From a checkpoint of a small transformer trained on Wikipedia: 15 layers, 2 heads of 32.
Each number is 500 + 40 x the weight over its row's rms, rounded and kept within 0 to 999. Layers, rows and columns count from 0. Numbers have three digits each. The size before them is the row's rms in percent of the matrix's.

# layer 5 MLP down, 64x256, rms 0.0892, rows 49-63, columns 128-191
095:422546470590402500464479470498537422482511553573502450492509502490467438501534501518507505447472518501587453465539463435509499499532479593498509483494552497528540482449508504463570463489463462
093:489442464565563502593483506424537481482571557521508460484478501520483458491493518435465519495506553502514514548530522451419497495382493499529506509503470520441512465555538524486485481408491455
112:579528534491513499506550571432447450537493482498550513494495498517475464508515510437568511469531478501474459571504564474576500478425520406507521467527475487523558491471505515490518509433547532
109:543464504499523500508487522458468478467502495528494518502517500513532499540498501452472513512514412501503523556550440475499499497501503414529469525516484451502568526540372537487537463457516499
094:415548518519529501571502519554503558476484560499537584532587500501506487428527568529541493613496553500529490473467575447555499496591527550503476449526558532442494517467591477542576505407472511
106:487462574437572501466462523480513485535449447533579497447483499453475509449496511445468479431507486502488486461502425492501500496450502424498518544529588409481506506518498421430476480564450463
085:543544521505481501518483533494474582495487452555550472501474500466486533450463493515528470492470513501528526474457517462475499447555490482432534468590528600473426484524554522527477512609530522
089:488486650476436499480511580530452564480495497530460512501490500448549492570466505492520520506490510501462531494464493503533500474498521497476570564510496505517511498496464506525513561512517520
106:509419506426491500502500566502508506462481455477493487485477500476491498484475502481504515471447422500493515492477470462524500503485499488483496473476522530508458479530522518517504539509476531
104:403596519572453499482483392600531526507560505463391571541523497471533517502530458496482544448467478497525537556511538505518501485529557445496453560409477455530524551409531538508549569525467409
102:524504482455506500467497509483595478514501382470499486474495501479473542496514453516523509398529507503578480509508509479463499549471493545509557489506471551467509487516499476528412484470517527
101:463467473460500501471487496558470427489530583542482361514520500499459490551532426459479494514526474504563461548513485434460498443449537502504501539372570415457501496490593537436552479542466514
111:499528475443503499417516584446455459511465458516456403502470499485436513527514467463525517485462491499578448508521553491495499561417519422498458505496510515470524509498490544448481491527499541
100:473473434530428500478518368560525533548564528569504521457520503530490590560485440522544540485541515503469514486557539449549499510559510582547567535496494513494492503452601510550523508559473455
095:500552566512583500596514595433533483499471526522606467500446499553504454484458549551519500468498500499520472543433486545488501496484500455464522505536521482545463549487466493507548487461581524